Weights of a small GPT-style language model, trained from scratch on English Wikipedia: value embeddings, 206M tokens.
Each number is 500 + 50 x the weight over its row's rms, rounded and kept within 0 to 999. Layers, rows and columns count from 0. Numbers have three digits each. The size before them is the row's rms in percent of the matrix's.

# gate: layer 5 MLP gate, 768x192, rms 0.235, rows 496-562, columns 128-191
# up: layer 5 MLP up, 768x192, rms 0.249, rows 496-562, columns 128-191
# down: layer 5 MLP down (transposed), 768x192, rms 0.239, rows 496-561, columns 128-191
gate496 106:434525531608389504499507564519451519569482514542554604383552478463406513461436492570575469523493525436525499511463494475571548525486487475425485551426428481561534539448406547519547480507496405
up496 102:537421545535615521524417419537518475519458640537554496543485528484470400518379541540524613501569517468536461435402410532578499410546534561488490467533523467510509544539466495446529524560515617
down496 106:395501447471515520519403411462511471484466527540416481298479515540494426514533424449559482445572585476536478491519487528458533491491509461571464570547466434486520505518513477562469464599566526
gate497 098:476553472548566490440467536442514478521474547452568544416500487499584539395510388448412469559535467535541541433510540534566457481524450473504543436459549571472498488547602561493497479501433530
up497 101:453450457452506502487531447371469524533524440503470496597535419478478461483498511466533504524584541533449551466478500480458524508570411453497521522495436569469467450337474524430476587517531493
down497 098:485543548458514508453439446523504483475559525506507507437512545471620462508498500483502545461465515500454462520425442526512455437451583500433432447444568568481572440544518548538510486400400496
gate498 097:519573510527559593509509491469450458414509504534454508426511450473431571419553524544471505548606541553503505480496475549455497554426497522500465525580495479499499499520551423524440429425492395
up498 098:425484594527527421531416498437484516528574473589532369507488460516490459580533484466525506463485508408499563479560486537521503528460465445496506466516522546478502524537576474494509482454413530
down498 098:547493460512445535472452508480496493514460504595481454490347493404483499490475533481552428494577597519497501565584525505561505530535422586451448481353445499444527476410525523434532547453476534
gate499 096:451573462442469518573570526501502533459574440363488444489521522496482468559495472513484531490421546450499599610483403493450515426556512500442521590553467445629501491579460509509489498500434502
up499 098:484473489497446578445526553551550442554554532433523490500499480617490570545471556482600448553513514555552589494534461500458448489453489564593529400526463451527498549574412516519583460564446609
down499 099:356530447476525454494457548489445521481563473390425460492625525468469520544607451478557543511472547449500478468514462467462492448596548457422438545554441441532577449477453536470546510490541378
gate500 106:491565432496434484491575476482469528448473582542467397512565539548576607460502440440461569511494505538562474443496537503549529523534423567498471417416569409494541490502514546477575555524495483
up500 104:487451493553489509539529674539492529503486473477481379505495514556423494483548553464520505509489553484479531521426477483585427486501521543491487504564568549469461429540488441514387397537430474
down500 106:536521409558498426532568482452532581547466591516486434458453542493562562513431460518454444471403606502484577466409546525601525387572578493486512539539515532472575526434491403473463418484537459
gate501 115:618523530481416454477474495492510563422546442538495491462526500477509434447524438516501588420489555441552453442514567574494543523600572491453433460531519464509480587496506503490487488461486482
up501 108:485490509528470502472539486431560506516455530452465556465550540557544482530474569557552443518490463571456470483542502444598425505451566492594417493541507498504438453587530458508480582415557515
down501 103:504445471572594533454498559506557453590503492473507552481493547503534428495430419566514510591495485452509543496592511584513432521492404449578446572566466547484488479473440459440505496510479535
gate502 103:425455517480477553499575563579513518527466563386515458520491455417427624444574540524421415459527521482599379481495459575508591548581501572488561443534451529488552525508509441513403539530568425
up502 105:439481622401534446476489440408622517497504467599452553452545499605512479468503384522539438520513441511428492513551450443537514488534466491535554462518482447527490516483480533412554488547447403
down502 104:542487542498497527517568459439407509426529405517474539444530527500491395523459563480554589503435606442540540505514571444560439548433477495502441508512435424494489472546562519486491506478429595
gate503 094:437476491575504469487463492472475428557459566481403506524354477489501525457538508544536411547524465627495498562431425512498506513501516487499417442627549492481487488461582543516513491478448562
up503 101:493502496589535420538442418465461549461576526460450447532520541594506525482479499484433544512435500566416467486584468498514485459456519383439515549567629490516491426497534422503538430461475488
down503 101:504595465435483519466439554518490561541439537508469462427518532434526514605513457523544494514448356565467401515560491468452453428583428497473437561479498514464477520443526541588498440474418485
gate504 103:558493506496524469597434509575564476437504551522564492502524422509455493408582473472461449406507401487583500398604505454477454392509510488505503472486556557470474480589470458447459522519538531
up504 102:542540498584525543533529609512496581562475488565442571466523479486481520555442453461532461590489603525505552553442490453561558574458477521523487527475559431427517482505508475518483470472472514
down504 096:514525518483532574563544536524500513544458513434473530513557435416512477479461513537560600483434461488499534554519589568426508521466632444420548552529422417469475581487541542527519464471531487
gate505 101:487462531523497504451563508554561500509544532620486502478500449516485522492537472492540483580567503557545523463569520446532503646542538513590507427413475452477581511386444469566559520485458516
up505 097:494574524537484503531561413531509517471453509528517421472396441514549477561513482535471540555515449567496530446468493471407527672512532502462475445475522494598610537406460453520550515498456532
down505 105:473493432501492451441525560443400529586528491558561471497512506582546429517414490468428457498454461424543514559616554464510501471510457452495550411454501517481525530581483550435487529458476537
gate506 099:533537475485556507638462470515518541470438539485550406441441586527540524463445455560387528449481568531487480451549536427439488522553502564461508541488473521441425454559526482429427540439489571
up506 103:437483443490503496453557542442528517496421545588440530586572503466537571501532367500480414499463515454629530447598525549487476514453480529542449493433484468592498563431517440490472495445498454
down506 101:518536559464510491552489460471484433494549511418528409475532349485465488527550549510497511470489420516393573444490455476486509453466459526425534477432537546508535543544478458467477489498527417
gate507 111:556501497481498505474444620545566491497496496511520523425536461466501494483315531503447527543480488633454481540529516477491510494538502519572504518515498544469507580524509438518551520561393410
up507 108:562487471520506457414476461465551453543560517554566453577496485424525417527513533459496442503551520510507510524539446569495457442540463435520512570581476517452386491556633558454491561522517517
down507 108:435423574444481491519535521563531525543530421489444530497548451530611382421452457454529421445396506510487483452538500421491472409512434548444498584542492541519488519452477472469470552525514483
gate508 100:522438505462465576428408539468470501485448622434527521524478532441590467439476571479480543512573557418550484503536453585570558547395577517472523398520494456541535434510515473504471563456515506
up508 102:468470517490498397536467483488500504491551562392512607582506416338409537444456481519528545445481528466558474436463487464505419450403472519530533457513535549560501507488584412517516516522511513
down508 105:497486492549543468436579577482590566509497569451516475441450437424539560552468520515482535535475483457545474466458562572535426522547507565518458497595530443565475429525533549507523449497524473
gate509 108:506519555488507518545495570519506508543600473597507525436473396522412507535399534416483424468535488436522502485481595506483458578396551466451527464582578441527515506599534532570486574550459495
up509 108:523414466554467460504376499526528532472550556484515536570438406449478479579477457549491511584620477500543572590564522477479518463409567526537393525468511402459489480579548459507491403520500479
down509 110:405401433505513549591492503581546560505545509524430501508461512453358510534439473504465497512528584534430486556466499554547602466537501484498454472522488454509511576570469510501576583605557525
gate510 104:485575426506440530536516483472532590510504519440540543522536491449529539545488511545463408465529499436515434504477476534483484461481494466547594486400517541514643502467438474504471446554488489
up510 100:525473608586491538485519461473518592564579481557450549484435440473539486487491454480441555564522466501428539444473629520476514435444490526482520560515551438466536427516500449464469491448423533
down510 098:458470414476544494521521613469463498517543540516413476489531513478500493542469594532467501429489549517428499521494470504541472489534428524550508413488515492443530444508518481519480468528470536
gate511 097:446516518500426457571523607450481558511512504527537457443511594479556508482472517472530523474524569426490601526449558497480440455467428406493517460525508572475499434467553501423524545455549549
up511 098:443556450474362504603511558449514536530492488504508514478481429453498462517441520564512511497509492450502494481509548514465457385537378457460516481535484474438429403465546525413505569452571505
down511 103:465499495500544528568480527430478579488448455488485427503576458457502430492437521502583499448454596493487460574544547513552563522494440469533561467485485505458552495476478442504502413479617482
gate512 089:549572529453442490568496509538541550539517572427521500474528478526549419595558483551533476479565542544559504638511442525468503508541515421584502512510533453451532398532548512507400507433529605
up512 096:513588560532477464534487582527448429509471606467530496489505558438545476483475471533471522582455506518525497569445402603487648486532627468474485425525588519543528515502522593591541488441484462
down512 097:507457524618506522477473594554516547428525451488469560471501502536421496511481456497540458587512408496499533466441503459554489510474495580514544522429506519466492472512454503520533529436495521
gate513 101:448525536445572544497371517536544534485434517559502517439421447474567535522467483514531535551468526504533631491549556489487481411498525554532432498490499451487506546501448495639476485468523455
up513 097:434525493621500510496511414476479526480481569465549583533495435445526496459538563521501502444529503466522501478382410613557576508513556622554431516518535523483519545439501484410548504524524430
down513 101:526513503539449486444439552499578532528460458460527482439529499449531504354353622520512512467517474455455456520485487559447496543495481541546501544610491509425459495481500575450513500575440475
gate514 093:391477517495508442475468491462430435532606489468485534463530456460547503485501453467461526521562541500515499481540578496410579531478423524546593434458478504525523488499447520465471479555435437
up514 090:592469519397574527545409543496532568491419580486445505586386544571444418494493527526459540569474545513438512509518467446471518592470490464483461501526479521458552491541530481560499520480515484
down514 084:511499482443509496460465499578496526546507501529504516475419439531465561532548533510470407492435555458521484461605574576466510475433621509424516531487428499464530467494486494404454504518567512
gate515 099:429428497499499493499496533523499517475523464528452495524474507493532496516477601436397447518479464460415472429477503514428507524576603584474559562551535452437463493474574607490482499545591500
up515 101:545525483465488474509462455440466437562493445474489500532533509489510497485593432508462509464567469525497516535517533631604432518524460410473435491481399509426507470440478456507440507462443471
down515 100:513456467506525555513500533533522509555457533491529470496553500480424492461480438540448439475503585478476531542433493572572592517453506487513571456470476531579577408454412473432508500477549477
gate516 106:515519453511428418447575470538482475517544391384540423495539483464481533422594536571458524434561509548517447505572556551449598587418467550498561532501455540476520559433488539508425480536518544
up516 108:465507439516593516478437481581477559435515467404487489483565567467459546566457621557454481573532434436450518436533476448544487482564518546419562528506524525578550523506462469524464482475379466
down516 109:382495497416517461451451521556564533570554526478477447520539518475466551531568510463370450631459415476428499438480482536623530497566455527536492476515430599578435535479508393519474527494530445
gate517 097:505578424405518479466440567489483500467494511539596567424484554545466476557535436533504468510430495458445552482469518514503413460529538486507520552563429551445515436531484545468545497499523509
up517 093:646457407553476501447539436562491472450436518519513519482519476456485537550468537522456445482444518517485474456524464496415505437526478489547498524540435501428435371514519539481528509449566446
down517 092:651422553491593428518535417559517473541566425421512533525534528462406426573481430529521471502523559495421440473513474543520502421486449474462515514491544556449518379511498545496403522434446517
gate518 105:427492556566550577593469456501498446528581575462503454449509436524520638522505547472548534481538573438593485508448504550465531513519454459529441390476411529447508513456481581518591534539571527
up518 109:487566507393470464554552505563521460463479401476437599442508443527454491458395428421569491540538447509422505483502491487526538391503541467508489490527532544535455561542597499491522482400499543
down518 106:477473509433474468498547505545484498542480507506551514510412492508515434528464413452456542522484444488456532456542554534496485524453554520468593559526576492418557433540430394525457513496449542
gate519 101:480479453558529512525478502602494560430434516487475507532459539459462448519554439433548457462576517541418466448506558505508466522543509515493471416621518466547475525446412462584481559476473494
up519 098:443530429516483523437427434504419516508529370496507473520460420448530525530513479529546430484567436494433457520466603505427518416521569505478498495370462473500448567451517406532482474491483490
down519 095:414442579460573539481434427601474557511467547514447440496524512600431400507513532464537419434489542539452476503455441450467488469538557518561487518470517448397386556425518502520559503466485524
gate520 095:470517530473609477393479441518467543586517433632527511438454448561412537486479487442510445463487495503507462444513478519506407596548529542526463603506553471519504571455538533470541471524527463
up520 101:524462498530457567386445502525501516412467544555492439519581542538480526519507560504543490596492503574416515500456444442499465582498488472581472427510538459542487508518475472502511451494560423
down520 101:579462398425561601471535435496567535541478511515505482525500464452464514554434473483553477534513507373514476629425600513423546491522453490544470512512493512520408434542463455560497489518499456
gate521 105:455517483522542475560464451504436483447447451433595464515546569524521582477549476534531537376513483453383576498466469461532513383554427361482486542533575508551523496513437426527496563435513441
up521 107:502531469564522579494469541468478547479471563560504459482485481441434394507508579581598511450593445479519561496533523525492489516552488534433519548546524533493597472484487368543504499480487550
down521 106:495511538537543458515508471492483555473507480546516496479587495559516504516496632481556469594562470448532535435516472500548536563536452420507505481517465475484503550496445428560498458442510580
gate522 099:538489459455536558478510608544412534603514566466507566482484413468420562480438456455531511500502499512534439513540481541504478448530503377450447561479499541472440465539544521480446482395503511
up522 107:535512491525486569518439438513469537427561506429507437468478391464546435517494551524513358496567522586410472491530406531578575512569486476518475578576512508443510499492491513452455455569460459
down522 105:458479568495551478479517465478544500431492367550545419514556495506518488484562553486523458549532481439539469496550446591515573467486472541485537601413552438534518502506452527563481432518556429
gate523 094:519474546500479522421479502512527532624502531491435519453505470491434494469533478530482467423470510503506454501518460481482403517514506376498543542487520425429476534547498436521486491529439560
up523 100:437528496455414455465506372467445549479525458582526525539515512540499560558500505481390581564471529515448517467449500509506365526498521462458469539493496418485473465490441484639487458546462450
down523 097:575522484452486541580495550566574509498570504512476489452615491443435532467360446558549479508434449542514449507543507530511517537375550540522502569368505485494580568552517517553453455487512511
gate524 101:515476451473418625527490540542507459476490533444442524457602570344554442498402489517473575559520510451508515461452439578527443501547462599466556416570505434468515465510472497491494459603465546
up524 103:570445486540455533475439530585526495530425542480433459513452465450493490470487555462536536580405417437547543504393472591504410438577492536485562510490492426504501484569530523516531501578509459
down524 102:450488500599454488530507479544461489537530502407501553539626548489476551527462588426513483487475489477493424477501516478500403559488487531475615512513481477538560512484539466449426431493499470
gate525 104:525567494510470547519477501506466583483546558439538481435515489534414451432409500499572550390443493488398446504572500455472433515513525431444531436512495473587455597436527512506526532453475472
up525 099:442486542541569504459566473505502561531584523537526576500575473493423447472482453519548540395417467565555556478537525507375433510499552491469490527456598519518494494399577499563486499413540468
down525 103:442540557527543465440509421436395604579594520480487542529563515539456439482487388473649475504489433502507452518547465518426514582540510576474472505436585494480472496535459511519496484505399512
gate526 100:482397549516531511594443472493450498522605552471572463523565530441473550538429528498460545460516546520419578454571470514464493488520489490503582485492513481510561496494541407487468452393574464
up526 099:490462466564394486578516444501477526462544503555492393526498498533480534529494654439490440447504525433533498442518522496453503484466489538424543544430413497473579459466462479448499534430426447
down526 095:523457467644585477448412671443475468466480404562465622461539528481537513496541483507513483447487477453457450513445457514480617560469535540509502489564559494511499499453510434471458482499541507
gate527 103:545479466487466452535452532596463458541489536514559434477546545462476423560434488474479477536514627464480563523383529514450486543562561566556553521575496397496496650568572522432576449585466408
up527 109:545493455534536440505416595475515478528570511500454498554469475547479452484532484568550529572565473435522524538595503513486446391430438632492405432558473550515477496584559452417484504488417537
down527 107:369566472518481548487455494565504532476504654423487539515480521508394590462474528543442595528574588562535518448465469500450448542500481497523480414453454427564472552449650497510495557573487554
gate528 096:456565435545427513428444564540520513510431521552513478505428397574476585498472446549520601455401560546481536535483425496528509552544528452401523507511463486493517469545622556501453505533515608
up528 101:469458538458487516461560547537414498476581597494508461462423552457602596463556550501562383586555477454522442456517494508412516485441477533525509456526477490544670513488479541446521488488488488
down528 104:487452487597482466454495554574522523547619554459536509528531507506531551476566493511520543600505561464531464511473507508508417473451451446489469523517459586496507424507479462450561412540417493
gate529 107:509463543519509444472513506483496524508543494517583539448466433450468497500450494488488485469449427552524514488520423498440506466547396487517528554522476403469378560459473434504553629515497492
up529 106:577598459472462556527462569505533482454532501445507438561543464541475469463435480458534491479470596478495457517498434448525469563435516512529457530558555554476529512554529550480430449467457500
down529 108:520610482519433513529427476574533483572508567457522422436459506538543519482529481477451517587541463472487463442533474494551512510495454578515561583499503528521476507441556549524445559505473608
gate530 100:544499536493449512463481529509449504474586479518469526454437477483553542499506495523554537578522416504408512524589579502543549418537584529509535459567453433534357426476435515587477523498582549
up530 094:517482467475555498511473604465560543450483456473390530543529443511520507522482578573533455501482459444463424433430574474459516450487476494499543436489447514472470547456459472494519532449531481
down530 095:469447562538624407483461536515507485461546485486415503564547486525520454516632593499591493526492413498559431477552548508577512458535492497499520558497507439551488360506496493510517566411521510
gate531 104:438453431471506494513522450421501474508463561384506537515514476410568518454463445530561521512559551545572365529513626448488505516522466487416459456429424470553517551465601574495561631489569445
up531 096:472640569504537520480560556462556528592514462571446474440492455434466489482550493495518465565489543445448510453448447542450502485402532518408586508488614616479501435470454381485456442526545454
down531 096:461536484513592505393499542506520558587461485460470533431484530507536460431582511546491554531508497470480549496458436503480499526512423550409492555610412434499487503470501370515440452473482533
gate532 096:491381610470471513499530512491549491482589541435515567453521493580480541517459552525466391504493520489478530606506548548487364484566491466493488560565482541502475509513564473539495376488491463
up532 097:516484499451469462540458479535544504430521465507503371451436501548605563594503517496559498541525545484542513395491524549543489524403496409543545445507525559484524611474438451467454529494489485
down532 097:467477585586445498453504469569577526495473628452466498446566541581459515503503552543483458559484511434434481510502500437525518568449576537566558496625456407494491445467478528580477447412478444
gate533 106:582518452401539502466448481506467402417542516654518532545497505405579538533540449490496514567544454404449477421491371411584527489556564559549574424542460558572563483451476575514512524479475546
up533 104:480508448565507540460537410513590568519477439515551522536453563566499544538515596421484579544442535489544489619600518534498443522395504470445519492425570427449449568534506423374477481581561462
down533 111:451453464624570492553459418541508565499487473488474550533554618607442568518562511506467484500453488548547489522489509585597395495500466453421470521582485515586541555523517453539513446505474557
gate534 095:460538469522572520441505527424445542451510478585537563518546519571507522475461573489339432454480499433429476431464586533498437401552565490520497516493507435521519438543550554488473521461555570
up534 095:507413587537428549526497521597513585429548545497494535495498511450634501575434484503566475557521505539540516501499453506449512466535356494458563431426497493499476511551487591496508492466539455
down534 095:475455426571461531594420595425527496466469455514437517442455487489546510478479439530459578487430467471542516577492427489428502451455562540471417578539426485578463559473434435426608562510457600
gate535 102:443429513508467510470507621555538388538508532486388594448528450470492568535489496457537413419502466580497458499591534471435576506386450517517439526506380470520500512455605533467544529574494460
up535 102:449499491501466437463521597503571461534436465504414514568531481519486472454538495510572475391620496525460608575549580486516548520542432510397520502526470531545564564491579472471530499530472554
down535 099:447512488471417449422525581436516423466477417415441450494460356511525448504525434531483443478613426468515557576564432639436524486506466592457494467510502509520474610520541574417486545533480452
gate536 103:479480549470507491461569537430516448575456534547501552498537455582564446450453445603476617516557477468516546511562517551477450603554516437426423479482436565575420542474535497553520597477506536
up536 096:445435494479509413604490422498494447477482434534476477503528495387538467509565430481513385521478556467464527518453524505513535528539547566451514524492481508443519443462510505493501511508470459
down536 099:496417473528437459442459499607427469546573491498484469468511542448435459572433453494525465427505426487559539601603495464558463582540506515499515605508599499447620493425515498453491505425469458
gate537 099:419502475479452478489527431546454445509526456528457523452492501410534551457527432518431528432497495478477469476532481493526474496536455530576479498447539498477470489572501512525502470546473529
up537 103:404540470492481421590542442413485439492544497461492502482601524516569550475534443371498445476514526413485512480382490551452442512499533602626370459523452527595469479438513499416542451487519509
down537 101:599473503537537441521490471465458518459515490495545499529613510358393461479505541473435523501517487548464521349507490505439518518551460573505411434559466446498522549535499538502497520520473465
gate538 098:476458551495513554400524501500443503511512536507514453526533498545526515574552396627500458524518561516571461543489629521533455443429487492530462427482535533441536458501457621523525483491496475
up538 100:481503537491389518613507423556496581574483489505487510476504480564471392488494558404515510464453404477465478531521473542458421491496433482488546483535567460500489504523446558584450453569494545
down538 096:447525552595510487520605460526522443564498490489456546508503433545527500470489568382469410590502465561506548521506547530484435506469584415497536570513464527428458510540474499478444468531512468
gate539 105:510563464449536515523488589533487467523516425481564509454495505513525483486565579527511561441526509480522477431555472531556482488492536546521512421472510524519523548471454363502613499549475483
up539 107:564449556527450436484559508417531458490548608470463552384470529553520411482525410509470547601409541466371473555512443462501482465560507432432614502520494483434545504503499470546533495481527456
down539 109:443600554543508365555525439469508505516462529507399510525468463509398492574498504510443389551462527446506576502564596432426506510529538489570454455510555470511384513500453527580608518438506544
gate540 098:466530530450582516529465492534467435527551378529487492417508504415440427475540576524474551524538521476493485542556431476530470494466509501516558512447527517434523561451568496426467468446565556
up540 091:583531554442488440449526492528516482574538466541483507540523568490545587505511506555526486491481539548544496448565438347528527442461581470562473450546470502524587564493509567452486498406542547
down540 095:484539528621512499502469530574595469485448398425433475482515457481480494423529597603498543426467393472415501429540533509441479512527507561520501449552511435482482550432481543546465524493467515
gate541 101:514618453443455466594476492522463472428485618524486393480444543471482530507501484509514470480550482451500558537519497325526458580528485431502528550435459434445549549499592498487503509502418457
up541 094:539451476562569498489458530581480419487513438548503515408571612404563491554547321471485526532511463371483391384466523498599476435537449489495506553522448544535486403525459511523424561555463545
down541 098:594419490532474481583524612516500538518446548551521498515527468494477549529470494483433461471543353431526554479431512544467507485518439454550541409592447441476455536582533487403467526499451478
gate542 094:404457537572557491470444557424464524467525496487567504475519569507517552469416562518444546419540482528435532533460524532525544481581598474514522515521592539562537520535501602537460540456474426
up542 093:528449567558469550484478474580475467513445518584565478473550532567467537442543401445513407580509547600498526482498523507439488550418443596492417458510475532501498461498536453479573507529518496
down542 098:549462616498471397472521439529548430380516442502458462584517468506555505522402517552470507492489521470533549542540553486490461384506575544534573397507524540434561592493524439583518513497483465
gate543 101:490473511481496467536541626556506495523560569548400567493367450502523538478469541506473516556511550508441500448451482497522514523560508481539497395517493409523499345471459475558444548453539575
up543 100:425538504539482537454481546521413398545516523513445466521431523511503526529515540497540454488493466608504507514462476518466509335429531578531452448494441507522434458511447518478437522476509512
down543 104:471470545506474453482548515410532557535521461535550471466637440465437440570482474502558494429480470509478422430478496509403437498479506511526421511416512529535406546519560479495405518545574517
gate544 104:433587513491501469425517536468473563439472428469535558480517499419493458543434482514526447534528486459505480529506516367578529460496468465496526529403499526442517505456504453455558498432542443
up544 103:525528550507435557509551530429461503476515534558587475547448552437494527410582469379544529539427605526477556460485468566465444557507529525408546449477422413595435478416526539527524520558522500
down544 097:472607446518478420434556600560479577604463528509553522463393435551444516515541573544612501514526490469541464486569529596480461550414486479488535458528494438561498548402463497497377522528537576
gate545 109:495556570564476525473483534512506528544590490522522571486486530582475598569571410549507537483440374483464499538525526555463444503518532516521598578472510417524470518429457487514461438573531502
up545 111:465537518494448449475476409423424511514610551514501528516503566420467504475382529538402413575520556513542453560427527490518507519526514548566553486449457639556556542597429491499548504480488539
down545 114:421523478512485475469550418384523487451599480515568575557442537494450515455514427442603440555536516488543422578382530565449504476573491587563516486544509550498546506557444454516556472513540514
gate546 098:531459557531537422433534597565553482546480581522508563530447566576560578427569554509464430524498524515466413542512584456456458429519470517581407469585509533437451449570431482530496452533503553
up546 094:477422517485511493524527421515441442485478482456403532467520510479410521485458470434445556433551494530507586486545434463455394584504464461481591543442483362528545587465532537525441505473543545
down546 099:480545433487526573497443493584421464477482612501433567566511448529475522530452445533601609508422530488462509462508524354463544569495485475527538471521478436422499462465571552415553468443536471
gate547 106:574505497585465492519503593538492440479497529594546467520523473497520477545536504506479472499516580486477422527498568487469438598500549422414452476406472458496542510469503470553510481507504528
up547 097:395459551443425535502484530489549539517494425593431581557505496486455450370490532566554450434478600520503503479525546528545519522472539497421507555460421566562519557468499514578492486585479523
down547 095:459514502522522534493498489555504462425495545582512518501396499491485534421457463484523524538440494506543549482390537520428497508491464421478545498525546482411568576500411474480457522497524573
gate548 103:455513554549574421488466445607515513461452455460558570383493399529489430496530505557408538520517538485504476474595435518449511563580430490521477480468557478561540460500544484549574574477497483
up548 096:478521599547467551487484530524474595484553482591569454582499505499478542514505577573575481388519533426514631534542529598481552498485502530559489434538552608572488458476563580510379495481405553
down548 096:595476562489467580526441434479590502411568529463460542504482461463582511468617515483516481490573486482431521456446453426508592540479581523486530528545535533498618457485548472534578508606512499
gate549 099:493529563536517578520538605395584506522508442482481443482467606548550535497510521545524436469472539386522488444431479533522565522429553472467503501521458493523508438526484520470495541459407409
up549 106:485500485562433507402545537533557464445505420489545545451524492475446583485603589510613491605562555479432467475347516510536504492506545569446518498562441511508521459468473418510483553534456607
down549 101:484488427482484535517517479559628533524467498485478479528511535474441531410498508462457511434477408449481561562504514551475433544476534584443523520558538433561469472527381522518448608579459506
gate550 099:554560506554549456419475573469449521504499497535500553468455480468520442539476483494544533451537555452422537387557421538497442497501471472553525516447452429459513520445468559550512532496441436
up550 102:512446485488447507411484569452568459553472494439463522567553444572494447483403525531422487584535465549537544586507416567532498473567560422515416501444438547441570498428530499539521532522576506
down550 102:506415539523445469527435494459527525403396472489535472441476515455552551473543482525527541527552525544501436514463509496513530465510506542552468521478468479486499470419513531515494539612493548
gate551 102:508532428515425500507531517472553529513569489456576596468471529449481508557524486551480464589505566529480531481468440525525530535553522423506472544483552573480593491470573492510476540482494481
up551 100:524461485559430554447528475481441464491519519457508507437415542433413522556437484560536522489474529542504488529451458478473462506474493495444581501629500517466587479484477535518486504408463522
down551 104:436519475461496527429566410434578474477534546472436408497488465575445480544569477454451475516545403418501466498553452537522513517442556521522467513348475505438436494444509472496534571472486514
gate552 098:500545393543542550518429482557506529524537526470558491617551497461481483484503554453431479495540553530454402536519419504499491465412478493536484466483511569458514442406377376528387512503613552
up552 097:516479507429486517504542512462540527503513582487434539422590455616497552464506453534532529441448531394462521507410519498612500542418544386446476480484530550515492549619456564544516576501467425
down552 100:519540585498485562541544484522416485492500489424423540384490527440492488464461429549558437541597449408545484353507522545461477569456487514408513546478538553490528478630545445485449555490463455
gate553 095:459553557521572540526516608446498514524531522642568573458571504453518484496512389587448560632491461518493528478509531538609557580543503468496527502503498447521542566413589470474481507568485494
up553 093:510560467510571482492420610495487480496509438484494503540527524578445481481388508510406446575456465486480470441466495573478489542520556573433513573480589508517454586486513530502494451559539495
down553 099:384486443442518504511480500480536452537441509489437496534522536543490493439515463499496490497670495559492424494564582506512557514452510567481493519473561469545556639453565561542526552482431473
gate554 100:446495554420538529494452466450521451502498562460458475587487490424507527498485532594534539375524562443506542431525516557493467434548456474487538481553452493535526450535515560467455488425414506
up554 097:489476513542440499547477484546428517483504462522424539408479491496529457438517504409473526512561494457470550535541442413405543551462481446430577438468430539566506478576502599536526468496429483
down554 101:466440439543533468566583513529581562498438575516434495416531540626577477520498505517449517498534513412565481592509489508441519429493535558454507444539431425530460521547487562438462494551505548
gate555 108:537514444465479435510526446559538483543635529552557482455572547589471550467531546523467464492506512554470567540435639569503463535571502449489487475508581489476561433495551432440473513450508400
up555 107:450521558517516465454467582425478580460398427522517551523522439530456433535486437543519464504473468481519518516545407466562489485426478577484472510427450475395537597512497488619512502532452588
down555 109:487506448463442527531502427488424528502560518368495457534506434484551499615432492524513515595558578460447557498537510529474590374593529561517551529551532512524504411481437514536540485559483606
gate556 105:496524464458456440561496489533545518518441509416465455464593375489471526447444499485455426523530495467436612477547567540501475589512460462557440447509427433505537551524451462469479519547533536
up556 096:546465557570591493487457479559553455502498643498530435444458470474497458432441604530569463484545532524441556481492477549559535583514518467563506476445419464482598514502493495482482393426532581
down556 099:560473502437541548546398450540501483537355506516520475523561500559484548463512522432666399516514470513472485498544538534519514449495468461526524563522509455582515481513459537482570553591384518
gate557 101:512581507567571533509470445526516401485506462502434509446567537557502499539395620495434569496439508521550539569442526540578506510515563526453515516631458444428431462537472543539505511539481482
up557 098:428461474491495409575505506586485503564553576423538576508543478570480504450565474428430534451519483503512470531533473467482460516467547518586491538488586468574499503549575391452570514499533460
down557 103:452396515501541543495564470517450503478443562414480604570501518590483408382500454532464599578472481456405508450467480539546509531421560558581487501528518522469532447497519511563506486560563514
gate558 105:510534534487552500505378501446484474546443522583545422509533490531549491468519573568490447364461513375482467522472497527541455535528417557520561557576550520488525468535563424520444504420546561
up558 101:533524419521427639532496460508601460467555371587486474493563534487498450603491495583545446542522422508408438561466580556388448476434474522429503406553502574506507519483575579476510423496500505
down558 099:475483490559483502503382463491526508514568425582539493437502484345512515523536546529577495535551490501542462552639489475492489536493482516419437565536570477494525546443500485572547565484541474
gate559 101:541464399427454508472488501392563481535556627437392448472492409492535495525524424498475427462505531434599517527494419491430517458525486532535456484474560516498513586544456468511492467421550557
up559 101:521520568489474524486535462495482484395428491577583495443440517525513455485441525590527552600597475484396513516438534609515549555446622485493545452523459590547485512577551470456425475506445480
down559 095:523450546551596563438573497525440507548607503538563551511551537491509551547527571463493515470537419522474494490480548529476472515593548443465463473459442482475478493480515508440582554483574428
gate560 096:515458522532457550407520507523492544549524452563506553408581466515496467554456449457500474524521466459423518554563564411460501615497583473454520517483532429548459579518465528507441541577488446
up560 106:379505628482518464575564500438514584584445418518563378481442469561569511527479456574528540484501423489450600450488403511455521537518438443487453503608500438485477680487496435490472467505475530
down560 104:453456523502467482479562500396523440511478395544515480573475545582561424468525408457443538563460477530539491485542529457493531438461489511517510584524523527489490438554447427441424486455417491
gate561 095:560579430523484551490523499410553442511379455542489467447514498457469502532587535453524425499523537497535466522506500429593520544587442470628540514451540516515517494480502538481518554509412461
up561 092:477563482540432443513509640491435511515440501433435502573459532502503592650571449497461555556489495526561482436549530517562519492498479453538490419493532509471527527438453505396550486518559369
down561 096:486490492448503521456513573471537558529457510499532571581441558437513524524518429391496550438423510512494453540552478538435527484463480551554377521536554380565563503525402473536599478560499525
gate562 095:450527427554478515559486475463591516438455462551487492449474481517569537427499552515480606513570477420522465524560432559410458584385532407540488465478435491489510455600533507490440438480491491
up562 094:582553543568515541495487510424539486440544439361512605522468471438459489407559588499419423432495490491468479576480447504435566481444503443523460556485493446437459571534426438624463580524479416